config.yaml
vocab_size: 4096
norm_place: "pre"
init_std_o: 0.0466
weight_decay: 0.0
dataset: "wikipedia_en"
Each number is 128 + 32 x the weight over its row's rms, rounded and kept within 0 to 255. Layers, rows and columns count from 0. The size above them is the row's rms in percent of the matrix's.

# layer 9 attention key, 256x320, rms 0.0375, rows 0-104, columns 128-191
size [ 98  93  86  85  74  79  74  84  94  81  67 105  90 124 126  73 112 138 114  93 115 103  90 106  95 103  98 104 107  93  96  93 103  85  92 114 103 101  99  88  94 106 101 110  91 102  97 112  96 108 103  98  99  96  90 103  89 125 124  92 127 100 102  87  92  92  81  83  68  84  73  79  65  87  61  90  69  93  63 105  91 113  99 111 104 127  84 112 117 107 111  91 119 119 100 107 117 102 107 105 106 109 104 112 107]
[[161 116 121 138  58 159  77 213 119 146 104 140 139 190 145 171 119  88 134 119  63 211 210  77 150 183 120 134  88 123 116 100 147 144 124 140 158 144 108 135 110 119 163 166 170 169 132 150 129 164 102 117 167 141 110 104 126  78 152 176  81  92 112 154]
 [145 126 112 155 133 156 143 166 120 121 107 121 176 154 152  91 117 152 221 129 128 109  81 146 105 200 126 111  97 137 152 133 124 152 174 163 131 181 123 122 128  99 141  73 115 104 104 174 141 161 151 103 153 100 150 147  71 133 102 124 115 103  77 131]
 [171 131 161 128 159 166 118 132 135 138 142 130 142  93 129 187 113 132 160 148 144 108 134 158 123 132 162 168 148 136 140 162 105 105  56 120  85 115 139 134 108 185 172 133 162 137 136 114 130 137 103 141 109 117 118  96 176 101 163 163 118 133 161  94]
 [123 147 183 116 131 154 124 129 137 157 119 170 151 153 144 122 134  99 129 107 107 106  90 152  87 120 169 103 134  79 148 149 137 178 123 104 126 114  83 117 134 149  90  69 124 166 119 132 142 142 108 100 151 170  60 118 163 108 127 199  90 132 105 163]
 [112  67 121 115 137 117 157 109 131  92 129  93  99 108 108 131  88  86 121  74  87 167 169 172  88 135 115 123 119 161  11 123  61 111 111 161 114 138 116 128 141 129 161 159  83  85 150 132 156 157 170 173  56  75  99 182  94 184  88  34 132 150 125 137]
 [178 128 174 100 114 167 149 141 131 182 144 137 187  94 147 157 120 149 107 103 144 164 131  96 151 136 163 175 136 160 144 130 131 123 135  80 104 159 113 158  97 148 173 117  81 162 120 138  86 105  71 108 125 129 194 116 151  99 103 146 155 106 135 109]
 [155 166 153  75 150 154 123 173 128 168  91 117 199 137 152 193  98 182 118 149 108 153 203 101 113 101 198 190 153 160 150 135 156 134 122 102 128 131 146 182 138 166 153 148  99 162 131 116 151 108 119  72 151  48 179 100 150 124 120 158 107 115 197 117]
 [196 129 143 131  96 175 103 193 167 121 151 125 157 106 114 149 151 135 145 183 139 141 151  93 162 174 161 155 148  87 161 140 178  86 147 112 143 137 164 165 146 145 172 127 174 111 151 119 119 106 153  73 131 164 151  61 138  49 124 163 106 120 145 101]
 [114  86  93 234 111 147 144 129 115  68 112 110 104 139 131 101 128 110 144 117 135 135 142 146  79 181 103  62 123 110 142 107  85 166 110 143 105 131 128 116 154 116 132 102 139 121 105 169 164 156 142 189 138 123 111 179  80 163 124  98 132 158  77 139]
 [ 57 121  82 204 111 141 169  70 102  75 138 105  95 172  95  78 163 117 101 120 118 122 125 191 135 113 124 109 119 154  98 113  61 163 113 127 127 155 153 149 115 110 115 141  84 102 132 147 142 131 140 175 111 103  87 138  91 199 134  82 128 119 127  79]
 [104 116 100 228 124  85 127 100 127 143  64 150 108  96 114 119 138  98  91 150 143 105 118 108 177 134 113  57  94 136 129 131  61  91 116  97 137 125  99 126 143 136 146  77 120  95 126 192 108 203 169 165 164 114 127 153 123 172 138 105 122 131  74 134]
 [ 85 141 102 202 145 134 139  99  76 139 143 130  32 113 116  78 138  87 110  77 159 134  60 154 157 105 145  84 159 123 126  87 114 142 107 142 124 127 111 106 141 138  89 112 105 141  87 118 130 125 126 158 102 147 106  89 102 186 145 211 166 119  99 159]
 [ 66 104  91 221  98 169 178 105  78 120 169 144  69 175  96  88 133  79 119 102 167 159  86 156 153 111 147  91 151 161 145  36 100 134 145 152  88 100 164 130 149 131 108 146 128 146 104 150 156 135 100 141 117 174 124  80  75 159 134 158 142 141  88 119]
 [200 154 191  70 172 132  78 141 154 169 119 163 182 163 122 175 107 169 138 144 116 143 150 153 112  94 159 195 137 151 107 160 180  90 138 152 136 149  97 141 137 105 145 127 135 112 178  83  90 112  99  36 180  99 121 157 198  68  96 147 123 122 223 130]
 [123  89  78 173  99 155 149  99  96 125 189 132  64 135  92  76  94 107 107 135 187 137  72 138 118 132 144  72 150 100 139  84 124 141 102 150 125 107 170 157 114 154 146  87 132 160  79 120 165 101 105 145 132 174  79  89  90 177 120 183 134 108  97 136]
 [ 89 146  92 146 155 169 171 110 129 114 159 172  90 146  74 102 109  86 121 132 162 142  69 199  69  84 178  97 169 106 136 101  96 158 138 130  78 153 159 119 174 147 146 193 174 156 106 154 121  68 115 154 110 184  81  98 110 177 119 175 134 124  97 154]
 [ 64 132 126 233 124 143 188 153 108  93 131  97 103 139 119  64 132 110 152  91 161 129  57 155 101 103 165  66 147 121 123 110  71 145 122  88 131 140 146 153 148 124 187 166 132 147 104 158 149 141 116 126 106 155  79  86  66 190 137 133 110 126 101 129]
 [169 163 158  60 139 128 135 160 110 145 114 129 143 117 149 190 106 162 125 175 108  99 162  98 142 107 140 186 132 148 148 209 210  85 116 115 180 101 113 143 159  98 151 111 100 137 186 109  66 112 146  92 109 124 132 124 182  61 154 124 149 149 168 108]
 [ 93 101  70 210 139 147 149 131  75 123 166 104  86 123 120 114  98 106  87 142 173 168  80 126 153  86 147  87 165 125 117  66  92 136 116 135  97 115 148 131 152 131 141 130 119 175  98  63 158 161  94 147 134 188 101  96  65 186 157 166  89 101 115 146]
 [112 159 153  83 134 114 151 136 154 132  78 119 140 138 134 146 145 152 131 142  49  83 135 187 126 203 151 182 162 128  53 129 182  91 124  77 116  94 128 137 113 142 107 132 172  93 120 159  97 144 109  65 130 145 104 159 148 111  81 146 106  92 148 113]
 [175 135 128  93 158  66 103 147 117 157 128 122  94  56 157 146 114 210 106 107 180  99  98 183 126  93 144 175  95 112 209 149 108  84  95 137 124  79 126 109  66 129 124 139 120 148 119 116 100 148 136 124 162 128 140 148 134 108  93 112  97 134 165 127]
 [100 126 171 207 142 126 177 103 123 134 129 138 141 162  83  87 168 147 133 160 128 118 166 178  98 126 129  79 136 113 109  73  97 184  66 115  89 118 170 159  96 132 110 167 176  92  67 112 162 159 108 138 162 188  51 186 132 178 134 114 101 105  90  60]
 [180  99  82 108 170 127 104 108 117 100 182 152 160  82  92  60 133 101 138  83 141 140 143 149  59 141 144  77  97 103 114 112 131 110 110 117 129 161 130 193 110 155 163 149 147 146 122 154 128 118 144 128 121  91  97 128  83 120  99  95 161 114  72 127]
 [129 132 166 190 137 126 181 149 156 149 146 110  47 147  69  84 139  60 108  54 107 175 113 138 131 134  97 106  80 116 109  91 125 214 121 146 106 158 140  98 113 155 131 155  74 147  53 111 146 136 113 127 141 165  89 131  86 167 116 145 131 138  81 148]
 [173 134 122 122 116 106 119 135 128  82 115  90 139 110 179 123 165 172 139 110 129 135 133  74 134 160  73 101 103 207 167 125 153  94 141 118 148 168 129 130 163 116 131 192 103 155 123 161 123  87 175 126  96 167 141 111  97 149 101  74 169 117  93 148]
 [107 117 153 176 126 128 163 174 158 134 126  97 125  97  85  78 117 114 144 124  78 114 118 179  67 104 149 141 126 110 104 145 107 131 143  89 110  74 122 127 121 138  60 119 151 158 106 150 147 253 103 123 128 102 131 171 121 129 126 106  88 114  91 207]
 [103 132 159 184 173 118 168 123 117 135 189 103 127 204  88 201 228 104 150 129 102 117 136 106 155 171 112 118 163 103 115  82 188 170 103 137  54  82 144  89 103  77  82 107 123 122 140 143 166 172 143 111  92 159 146 158 101 179 175 157 136 116 129 120]
 [158 112 128 117 118 103  65 166 148 122 139 110 132  77 133 185 139 177  72 136 137 133 156 199 122 123 161 136 135 182 107 115 133  87 126 133 174 115 115 177 163 112 132 152  84 114 147 152 136 102  96 162 135  42 102 167 163  92 146 163 126 102 156 114]
 [128 146 145 136 137 148 196 162 167  73 106  88 161 168  73  83 161  32 130 111  56 169 151 125 118 150 141 161  92 131  69 128 111 145 161 125 145 141 124 178 130 156 163 150 141  79 148 177 141 140  85 108 122 136 113 160  98  97  91 166 139 105 110 158]
 [120 126 184 163 166 152 186  89 141 157 108  71  92  99 127  70 144  84 110 147  69  86 186 141 161  41 141 132 153 144  90 164  95 109  74 120 154  85 115 143 126 165 134 156 128 116 109  85 124 157 120 129 127  52 126 153 121 160 137 165  93 112  88  99]
 [166 101 151 144 179 135 152 142 115 132 141 113  76  70 145 179 129 118  99 145 191 117 132 150 163  67 148 133 153 121 148 120 116 144  92  81 183 103  90 115 148 113 174 122  70 150 117 109  98 114  95 154 134 125 160 110 149 132 137 207 125 111 179 118]
 [133 101 109 116 152 149 138 114 120 139  41 155 105 152 128 131 110 152 137 164  98 100  97 156  96 138 148 151 109 181 117 151 137 104 142  68 144  74 129 123 170 155 170  94 126 144 129 138  57  88 173 105 154  60 162 112 141 105 188 185 114  90 150 169]
 [101  93 118 140 103 182 186 118 117 131 173 145 126 173 104  86 140  72 147 151 163 107 183 164  91  95 167 111 108 132  72 128 126 132  89 124 124 155 178 181 150 169  97  76 125 130 127 114 142 101 120 170 158 116  94 121 103 164  94 101 130 219 118  99]
 [ 99 133 147 146 184 125 115 163 118  59 173 121 167  86 103 121 165 102 128 120 159  89 149 126  98 119  99 174 122 165  93 150 142 130  93 142 160 150  31 154 115 134  97 156 130 186 150  63  96 159 122 127 145 105  75 128 176 125 102 118 114 154 121  62]
 [123 162 154 199 143 117 177 171 116 163 125 146 129 143 111 122  94 140 140  81 166 104  85 212 119 156 151 110 127 119 154  91 118 185  81 132 165 115 141 147 138 164 171 120 123 147 117 130 151 170  72  93 111 109  79  91 128 158 128 131 118 129  93 121]
 [150 127 121  66  97 107  80 120 133  61 127 123 160  65 144 185  97 154 164 147 107 116 155 115 102  95  86 134 110 151 182 166 146 111  83 136 133 165 143 119 149  69 144 147 120  70 161 152 116 128 165 166 100  77 150 116 162  99 129  70 177 163 172 143]
 [139 133  91 113 127 120 112 158 109 107  72 113 135 111 117 152 111 119 112 167 109 110 160 130 193 159 125  88 133 114 135 159 102  78 164 156 148 146 140 131 203 108 122 154 181 105 150 112 138 140 162 135 148 132  76 129 153 133 193 109 115 100 128 124]
 [168 130 161 126 161 130 125  76 139 177 129  72 100 138 165 135  85 106 100  90 166  70  87 144 125  72 154 144 220 148 173  90 127 126 111 142 154 134 123 127 174 160 151 160 134 144 132  75 155 110 145 101  98 123 141 158 110 116 135 107 101 165 118  77]
 [159 123 146 101 162 130  72 128  78 149 201  76 123  81 187 110  94 152 163  99 123 130 121 156 162 106 152  97 134 150 133 134  87 117 110 152 174  90 130 163 114 155 107 108  96 105  46  79  96 126 101 125  90 104 129 139 107 115 102  89 179 104 112 143]
 [155 162 129 103 125 209  92 140 133 157  82 117  90  80  99 121 121 132 129 119  69  94  66 125 203 123 150 131 104 137  72 122 144 157 134  83 125 122 163  91 123 101 122 173  97 115  86 113 143  99 128  83 172 122 140 153  89 144 120 128 120 128 112 146]
 [117 147 117 108  77 146  93 175 118 155  77 170 197 112 142 142  75 163  84 110  77 181 137 147 125 117 151 132  74 131 163 158 123  92 137  87 144 111 105 105 128 148 155 125 129  40 109 173 142 124  95 142 131 156 141 104 166  88 147 105 111 157 118 138]
 [156 131  69 173 176 146 157 130  93 159 115 187 119 131  98 113 134  94 134  82 156 125  76 146 178 158 146 126 115 148 108  64 179 164 167 145 117 105 131  84  80 128 134 105 135 172  92 152 137 125 119 159 125 166 137 107  84 137  65 136 106 111 125 121]
 [130 153 148 131 148 171  76 129 151 203 161 130 159 114 166 168 117 154 143  72  67 111 138 126 126 194  70 121  95 116 142 109  87 157 179 197 129 100 116 125 100 129 142 109 131  60  70  77 107 141 136  83 105  83 140 149 115  82 191 137 108  96 118 171]
 [125 107 109 171 199 164 150 149 139 101 122  99 150 139 126 159 128 127 123 158 140  87 133 219 100 180 117 122 162 142 120 161 128 165 107 160 114  62 115 136 129 185 176 132 175 107 102  63 124 160 120  98 115 106  73 177 166 147 157 145  97 109 132 115]
 [183 119 121 122 134  72 106 199 220  75  64  81 179 141  93  85  95 107 113 105 111 160 130 131 119 135 119 118  22 106 133 153 113 142 141 113 125 126 107 154 139 114  86 157 111 159 104 126 115 199 171 150 104 162 153 155 150  93 152 143 163 148 148 165]
 [ 97 143 158 188 142 147 154  96 175 139 161 113  88 187 139  64 108  73 117 121  89  84 120 183 106 103 163 118 167 160  64 120 119 111 110 119 119  99 141 172 185 125  59  60 133  97 139 144 151 119  96 122 125  76 120 116  73 116 143 142 136 122 110 140]
 [145 180 164 182 153 152 141 113 117 171 163 121  96 146 136 105 171 143 124  88 157  99  31 163 134 128 117  81 176 104 111 130 160 141 112  96 156 162 127 150 156 156 152 112  71 141  95 137  96 127 118 143  41 184 109  97 138 170 150 227 123 119 130 146]
 [121 106 182 108  36 156 104 142 128 100  98 131 187  86 110 182 127 119 139 210 148 158 232 152 116 118 139 190 166 124 122 108 125 109 119 153 138 158 148 169 125 172 164 144 140  91 135 156 159 137 204 142 179  91 113 154 151  88 114  95 161 132 126  60]
 [162 137 123 135 130 123 115 148 135  80 106  52  95 171 125  90  86 121 117 172  58 153 166 101 158 120  84 183 148 154 108 134 120 149 121 177 135  87 122 151 115  51  50 147 153 123 106 154  91 182 166 111 179 136 176 194  96 123 133 108 154 148 155 113]
 [118 140 102 118 129 102 149 115  69 150 184 120  94 168 143 170 121 112 107  65 130 139  91  74 156  96 134 147 145 141 128  75 170 173 132 125 125 153 114  87  66 115  99 132  91 157  89 124 144 111 161 128 160 198 148 113  78 148 130 116 160 153 102 167]
 [178 133 134 102 163 144  54 196 183 106  94  93 136 162 136 144 149 181  60 134  60 106 114  97 142 100  71 147  97 174 111 149 143 141 101 143 102 123 127  53 132 115 123 188 126 102 157 141 127  65 130  50 177 141 123 176 128 120 126 125  98 128 140 141]
 [132  90 103 138 111  59 100  81  65 129  82 101 175 109 136  86 129 181 115 131 140 190 161 183  95 173 107  74 145 148 156 146 131 105 135 197 172 119 107 142 113 133 124 169 134  56 112 150 145  66 182 184 154  98 142 212 153 147 118 111 121 140 108 102]
 [ 63  95 104  81  35 127  84 182 140 117  84 112 107 120 152 183 125 176 119 127 143 122 103 165 103 134 128  83  70 103  91 145 106 142 109 111 146 155 161 140 128 143 115 142  97 115 204 166 132 149 139 131 159  68 113 108 172 118 133 149 120 206 147 143]
 [143 163 139 179 202 109 181  89 159 128 181  93 132 141 158 109 115 150  73  68 163  58  35 117 101  93 153 137 150  75 125 110 137 184 122 113  82 112  88 121 115 155 145 129 107 190  75 168 156 116  92  90 125 166  82 121 181 157 150 136 147 193 147 189]
 [152 158 146 181 210  56 161 166 147 108 131 132 114 145 131 115 120 104 113 150 170  82 120 185 107 134  97 102 153 105 135 144 120 118 114 127 136 162 107  93  91  90 162 164 147 142 181 129 112 135 134 144  63 145  89 112 155 153 118 126 110 116  69  78]
 [140 149 154  94 142 104  48 127 154 179 154 139 159 173 125 157 147 200 141 145 120 139 125 127  94 140 153 198 124 171 147  68 149 144 193 174 159 135 113 107 156  61 131  97 113 108 135  95 162 101 122 110 179 191 156 192 107 138 162 120 112 131 192 108]
 [159 169 114  64 129 122 106 148 164 134 114 178  96  92  90 116  77 149 106 153 136 168 189 114 199 114 114 127  57  71 105 137 116 102 147 144 136 145 122 114 130 109 143  85 152 161 193 103  94 152  77 130 107 124 129  88 148  90 112 127 145  91 144 131]
 [192 153 170 144 189 127 123  85 115 160 104 127  96 107 122 101 126 172 140 145 150  90  84 185  91 143 139 113 128  86 158 112 118 114 106 104 118 107 166 161 123 118 163 130 153 133 131 133  84 151 173 118 119 169 104 155 145  99 102 144 119 100 110  95]
 [153 160 151 217 148 131 189 121 143 155 196  66 102 162 130 120 103 181  65  85 146 135 101  96 128  99 104 105 154 172  94  84 152 193 111 166  81 107 128 154 100 101  97 114  91 108  67 159 133 169 103 130  96 150 103 183 107 158 102 132 146 110  96 135]
 [108 174 143 125  98 159 117 190 144 124 134 143 167 124 119 144 130 193 149 168 157 162 167 137  93 184 145 124  94 127 105 124  80 121 166 151 139 166 112 146 102 114  89 162 162  79 135 227 151 153 135 117 160 138 101 119 149 152 101  40 146 180 130 116]
 [117 126 105  82  61 164  76 169 121  89 119 137 135 132 140 111 139  52 165 162 132 170 216  89 150 110 140 152 110 117 109 111 108 127 161 156 168 154 170 149 166 118 127  98 133 124 190 146 170 132 147 169 129  64 125  83 130 141 104 108 174 176 105  70]
 [144 131 105  74  74 114  88 143 157 126 121  86 140  82 159 144 112 118 120 117 110  96 208 132 154 150 157 148  92 134 129 162  92 116 132 153 130  78 113  64 102 121 156 135 149 133 192  90 165 100 105 142  52 103 129 165 112  92 125  66 147 142 121 166]
 [ 87 109 144 115 115 115  82 112 101 126 109 122 156 103 186 171 131 146 132 129 112 120 236  50 155 102 160 194 109 159 113 128 140  84 173 187  94 168 142 145 128  93 160 117 114 101 148 105 177  96  88 119 198  93 126 123 132 119 161 120 151 151 154  71]
 [105 179 176 113 149 177 166  54 179 116 107 102  73 154  92  83 166 133 109 174  93 106 158 136 103  92 124 107 174 135  52 108  86 159 116  88  95 160 108 134 149 103  69 109 136 133 118 112 125 105 138 174 118 127  89 125  87 157 115 127  97 134 118  65]
 [168  81 100 126 104 135 101 133 122 119  60  67 152 100 181 142  76 100 118 151 154 183 105 148 159 152  86 141 116 126 146 129 117 127  87 162 154 175 136  84 117 132 148 123 113 135 120 127 159 130 184 172 179  82 102  98 152 115 144  94  82  90 175 106]
 [153 130 156 118  91 133 162 139  96 163 100  92 128 111 129 129  82 128  78 126 125 136 163 127  66 123 116 124  90 110  90 151 124 126 228 101  95 154 131 131 179 127  98 166 137 192 113 116 147 146 123 123  96 127 156 115 148 128 123  78 127  73  30 164]
 [133  86 115 144 136  89 105  87  99 124 107 142 123 109 140 159  90 132 103  63 129 145 134 122 112 160  88 106  88 135 122 111  85  97 131 162 113 161 128 132 108 102 116 208 127  75 129  57 111 109  78 166 117 141 103 126 157 144 145  82 113 121 126 136]
 [106 169 192 144 134 139 166 145 118 143 132 188 156 182 117 159 110 174 123  87 110 128 164  87  44 100 187 179 124 133 113  97 184 114 192 137 157 148 115 151 206 107 112 129 143 116 132 169 171 142 119 137 139 210 104 144 134 134 138 193 136  96  61 161]
 [ 43 136 150 102 139 126  76  87 123  86 209 149 124  94 136  91 207 125 141 149 180 101  74 120 118 152 109 172 144 113 255 147 143  87  84 131 121  88  78 146 154 123 104 157 104  99 121 176 145 154 131 103  90 101 115 109 140 157  95 133 153 188 120  74]
 [156  97 146 166 165  73 113  69 114 110 100 111 151  64 100 141 133  99 145 132 154 135 189 130  94 117  40 136 162 185 191 107  90 109 104 148 171 118 102 143 120 112 154 158 114  63 154 144 152 124 167 139 128 146  81 193 180 169 133  70 142 113 142 163]
 [147 121 146  72 134  65  77 104 181 123 121  88 148 120 155  74 158 120 152  69 129 139  84 118  85  99 130 181  76 107 156 170 147 130 130 170 116 133  95 169 127 104 114 148 115 126 112 106  98 107 144  98 141 101 118 141 136 138 114 103  89 125 110 119]
 [195 165 162 197 133 104 107 103 125 102  85 131 160  93 165 110  89 100 102  81 134 158 202  55 108 154  44 127 106 158 126 118 108 117 164 171 158 132  97 113  60 136 142 113  98  72 142 145 125 106 138 216 131 151  28 166 118 147 160  79 142 121 172 140]
 [131  89 185 147 123 144 109 159 144  91  68 128 130 179 104  63 128 139 143 147 189 128 117  89 150 160 165 117 106 127 117 162 182 129  99 127 146 123  93 185 129 130  95 147 108 149 152 120 139 108  88 115 130 145 138 193 211 107 138 114  76 102 153 132]
 [185 109 155 181 131  88 105 121 105  99 124 124 135  76 126  92  67 133 128  47 113 152 186  89 107 124  55 134 139 185 125 140 145 152  91 136 132 135  72  86 104 145 139 111  53 104 138 169 154 129 169 229 112 105  83 180 116 156 163  92 165 127 145 147]
 [107 204 117  85 102 191 175 149 132 184 219 174 123 150  96 185  93 138 117 173 128 190 123 118 141 123 166 161 158 109 143 136 113 194 126  93 131 154 163  93 144 130 167 124 131  80 125 111 155 146 164 118  97 139  92 120 124 167 142 120 155 149 181  66]
 [110 151 190  69 138 153 155 105 152 112 122 143 103 140  87 105 171 138 161 152  81  98 118 207 145  84 187 166  92  44 143 131 158 157 172 108 110 116 137 153 194  87 114 180 164 158 131 123 148 151 111  98 151  99 200 143 140 106  65 172 122 122 109  88]
 [ 90 156 102 124 162 172 142 104  94 198  83 177 121  98  79 124 147 134 168 110 134 147  87 139 126 123 163 120 124 119 110 113 160 131 187 148 155 175 111  84 114 112 103 121 163 174 147 141 199 136 114 126 103 168 101  88  86 113 122 112 207 147  94 158]
 [123 147 132  65 150 135 116  99 172  86  81 119 165 171 149 129  95 123 143 157 114  96 135  97 148 134 196 212 148 121 159 141 154 113 134  75 126 146 102 126 130 145 111 130 149 139 153 106 142 106 117  89 117 114 188 159 165  72 144 148 127 128 169 105]
 [182 155 123 142  89 127 149 103 118 165 166 139  88 150  99 158 160 139  94  85 145 160 156 120 135 182 147 126 112 121 146  90 116  84 136  76  80 139 142 125 211 118 145 168  98  56 158 173  67 106 116  85  83 175 106  74 135 114 128 167 155 138 171 139]
 [152 163 155  83 177 135 142  99 162 153 100 132  94 132  71 143 135 158 129 145 140  82 109 165 109 140 152 127 120  86 131 143 172 143 155 112 130 116 147 133 124  98  89 185 199 180 187 131  98 108  67  61 112 162 140 175 142 117  57  88 136 120 120  97]
 [108 158 156 140 151 156 143 125 120 111 138 127  86 167 136 146  60 120 123 105 181  94  96 212 181 164 210 126 103 138 110  80 152 117 196 143 145 167 134 208 126 170 139 148 209  93 157 135 159 151 120  78 123 105 140 109 132  67 132 174 103  98 130 102]
 [156 162 122  38 143 157 130 132 155 101  82 159 168 201 141  87 118 137 127 127  69  68  81  91 125  81 131 146 100  92 123 177 185 101 126  69 111 127 133 162 127 124 144 138 156 173 170 101  54 125 112  73 112 135 171 122 146 106 124 114  94 144 125  98]
 [ 94 126 142 117 139  95 135 162 112  96 100 151 124 117 175  86 143  72  91  99 163 112 131 146 160  81 110  86 161 147 123  96 134 131 105 178 110  55  90 138  81 165 105  79  83 123  79 166 105 192 143 202 150 140 120  93 170 136 155 169  44 143 118 144]
 [199  92  51 149  70 111  71 145  76 111 118 128 117  95 128 146 109 100  96 104 144 205 150 132  83 141 124 106  73 142  94  61  96 103 126 157  81 134 148 114 163 141 144 139 108 105 100 175 130 133 123 127 127 157 105 132  78 137 131  81 140 126 131 139]
 [139 126 132 179  84 152 141 152 101 173 163  93  80  94 101 112 166 132 107  77 165 144 157 191  47 199 116 117 105 155  96  64 104 141 140 116 104 108 117 119 113 133 114 162 160 133 117 181 162 153 114 148  71 163 111 161  74 132 124 164 174 151  41 187]
 [ 93 118 155  67 147 169 150 128 130  95 108 128 151 146 125 119  76  81 139 109 115 153  91 131 131  95 142 150 113  69 175 175 158 147 127  50 166 130 164 130 189 141 130  93 185 177 174  86  73 145  99  96 123  88 145 125 136  68 124 152 132 115 128 105]
 [104 145 154  98 111 135  91 102 133  63 111 129 178 155 147 101 164 108 115 172 101 121 164  77 158 124 125 160 142 122 141 175 102 134  54 131 129  82 121 127  92 121 115 133  92 110  97 135  87 119 166 191 159  93 138 131 178 166 138  94 140 148 120 135]
 [146 111  85 187 166 107 126 147  92 158 175  88 116 136 122  57 105 127 177  98  87 149  90 104 120 126  49 119 135 111 130  99  97 182 116 186 102  79 114 161 144 146 100 119 124 131  58 124 150 170 147 121 118 114 114 101  88 144 121 133  81  91 157 131]
 [170 113 103 142 124 139 149 179  76 113 126  82 165 145 136 167 117 184 107 171 164 159 173 105 133 149 160 162 129 159 139 114 126 159  94 171 173 109 106 115 133 146 155 160 198 139 196 139 140 143 145 120 135 148 138 157 115  88 136  96 164 100  91 182]
 [163 136 127  72 105 187 157 111  83  95 102 176 135 120 140  90 144  84 148 207 174 162 132 101 193  44 126 128 165 181 148 158 101 155 115 195 105 115 101 125  75 148 202 143 150 128 132 122  85 174 203 175 193 129 124 116 169 123 148 119 120 115  90 115]
 [190 139 139 129 116 151 162 109 143 189 159 116 170 128 136 177 102 133 203  82 156 122 140 193 144 101 138 153  98 183 122 126 174 152 134 192  98 128 154 135 137 109 178 192 101  73 171 103 109 128 148  91 145 188  55 120 115 153  83 131 141 154 129 103]
 [127 108 129 145 123  77 137 100 160 118 136 163 105  91 110 141 173 173 142 130  99 156 132  99 140  84 104 108 108 121  90 165 112  92 112  83 105 116 173 128 133 159  98 142  10 120 138  93 163  75  87 117 146 138 111 115 102 130  96 109 124  98  87 127]
 [121  87 114 138 125 127 132  82 155  94 100  75 114 113 227 107 127 102 164 102  82  95  73 163 165 133 111 155  82 138 110 169 116  98 135  12 127 151 158 147 191 101  98 150 129  80  87  83 167  98 140 204 151  86 167 108  93 108  88 124 135 149 124 112]
 [119 133 131  92 101 123 102  89 159 141  96 124 187 120 164 124 173 130 152 124  82 141 148 157  70  85 147 116  61 166 145 186 132 104 106 141 175  85 113 104 131  78 105 132 150  52 107 141  96 141 139 143 151  85 122 137 167 116 104 119 137 167  94 100]
 [120 139 146 114 123 122 146 141 135 166 149 123 102 136  84  71 162 117 151 162 141  94 149 162 245 146 111 132 172 137  92 123 158 135 145 156  93  63 111 144 114 143 178 178  89 117 107 101  92 146  89 135 153 161 162 135 188  85  93 182  97  42 116 130]
 [131 128 127 143 101  88 100  89 143 154 148 185 187 140  76 148  87 146 139 156 104 150 204  70 116 150 121 135 146  85 118 143  63 160 137 128 119 181 107  51 114  91 120 143 189 163 168 107 152 108 120  99 108 124  80 164 132 154 148 102 152 126 128 154]
 [130 138 166 127 154 136 162 103 114 185 162 152 107 128  95  55 140 121 182  86 150  99 138 169  61 148 114 127 124  99 144 102 150 158 169 130 125  83 164 146 140 124 116 108 122 123 149 224 113 112 147 177  75 114  60 114 108 152  70 180 139 159  82 128]
 [ 77 118 160 174 177 163 132 134 173 100 178  95 144  95 138 149 217 154 107 128 112  97  99 109 109 122  94 135 124 135 114 139 139 157  91 100 103 140 113 159 112 143 102 140 187 121  94 136 187 133 116 106 121 154 196 119  73 185 187 170 125 128 118 121]
 [112 138 147 102 118  82 144 102 149 131  68 106  95 151 113 154 152 117 159 114 125  78 117 194 113 139 102 134  71 134  72 112  73  56  97 132 169  86 145 105 146  94 130 124 158  86 149 131  95  79 116 157 127 132 134  93 119 109 148 101 133 161  88 145]
 [141 159 156  72 125 127 176 189 133 129 107  96 123 120 163 139 146 105 192 145  92 156  85 127 141 145 113 110 115 124 114 121 138 158 178 104 190 110 201 105 118 160  94 104 169 164  71  91 100 184 167 172 122 106  99 109 154 107  87 105 161 190  56 153]
 [137 107 158 153 120  89 143 103 130 150 166  73 138 133 126 196 108 123 172  86  90 156 202 127 102 106  84 115 103  98 184 141  56 167 152 167 130 121 140 158 150  91 141 155 166  84  51 148 162 132 132 143 121 120  69 224 124 139 138  72 205 142 110 152]
 [122 139  97 143 170 134 170  51 109 144  83 178 117 143 128 101 164  90  95 181 107 129 127 171 149 112 164 122 159 174  95 172 158 165 172 170 181  87 107 129  84 147 175 100 154  91 103 134 116 123 164 161 164 116 113 128 167 127 145 127 116 123 150  74]
 [151 105  91 166 150 134 102 127 121 131 129  33  95  95 101 131  76 123  74 141 146 111  96 146 202 128 130 136 166  86  98 129 141 164 104 106 107 149 114 113 151 123 154 112 140 137 170 162 110 191 117 163 159 135 177  93  63 148 162 170 126  83 157 177]
 [109 133  97 160 156 141 134 187 122 169 125 105 102 183 102 145 115 168 120 216 126 150  95 106 156 146 160 130 137 141  76 125 119 169 102 111 133 152 137 194 126 112 179 123 108 175 107 111 113 142 125 114  72 153 133  65  85 137 132 160 107  92 197 178]
 [112  97 144 148  93 161 109 119 135 122 121 141 107 113 141 168 124 169 122 131 106 167 116 160 128 151 161 167 158 135 147 102 115 146 158 147 108 153 137 122  45 160  86 177 201 152 180 121 156  98 174  89  87 164 147  97  74 151  80  99 134 137  78 142]]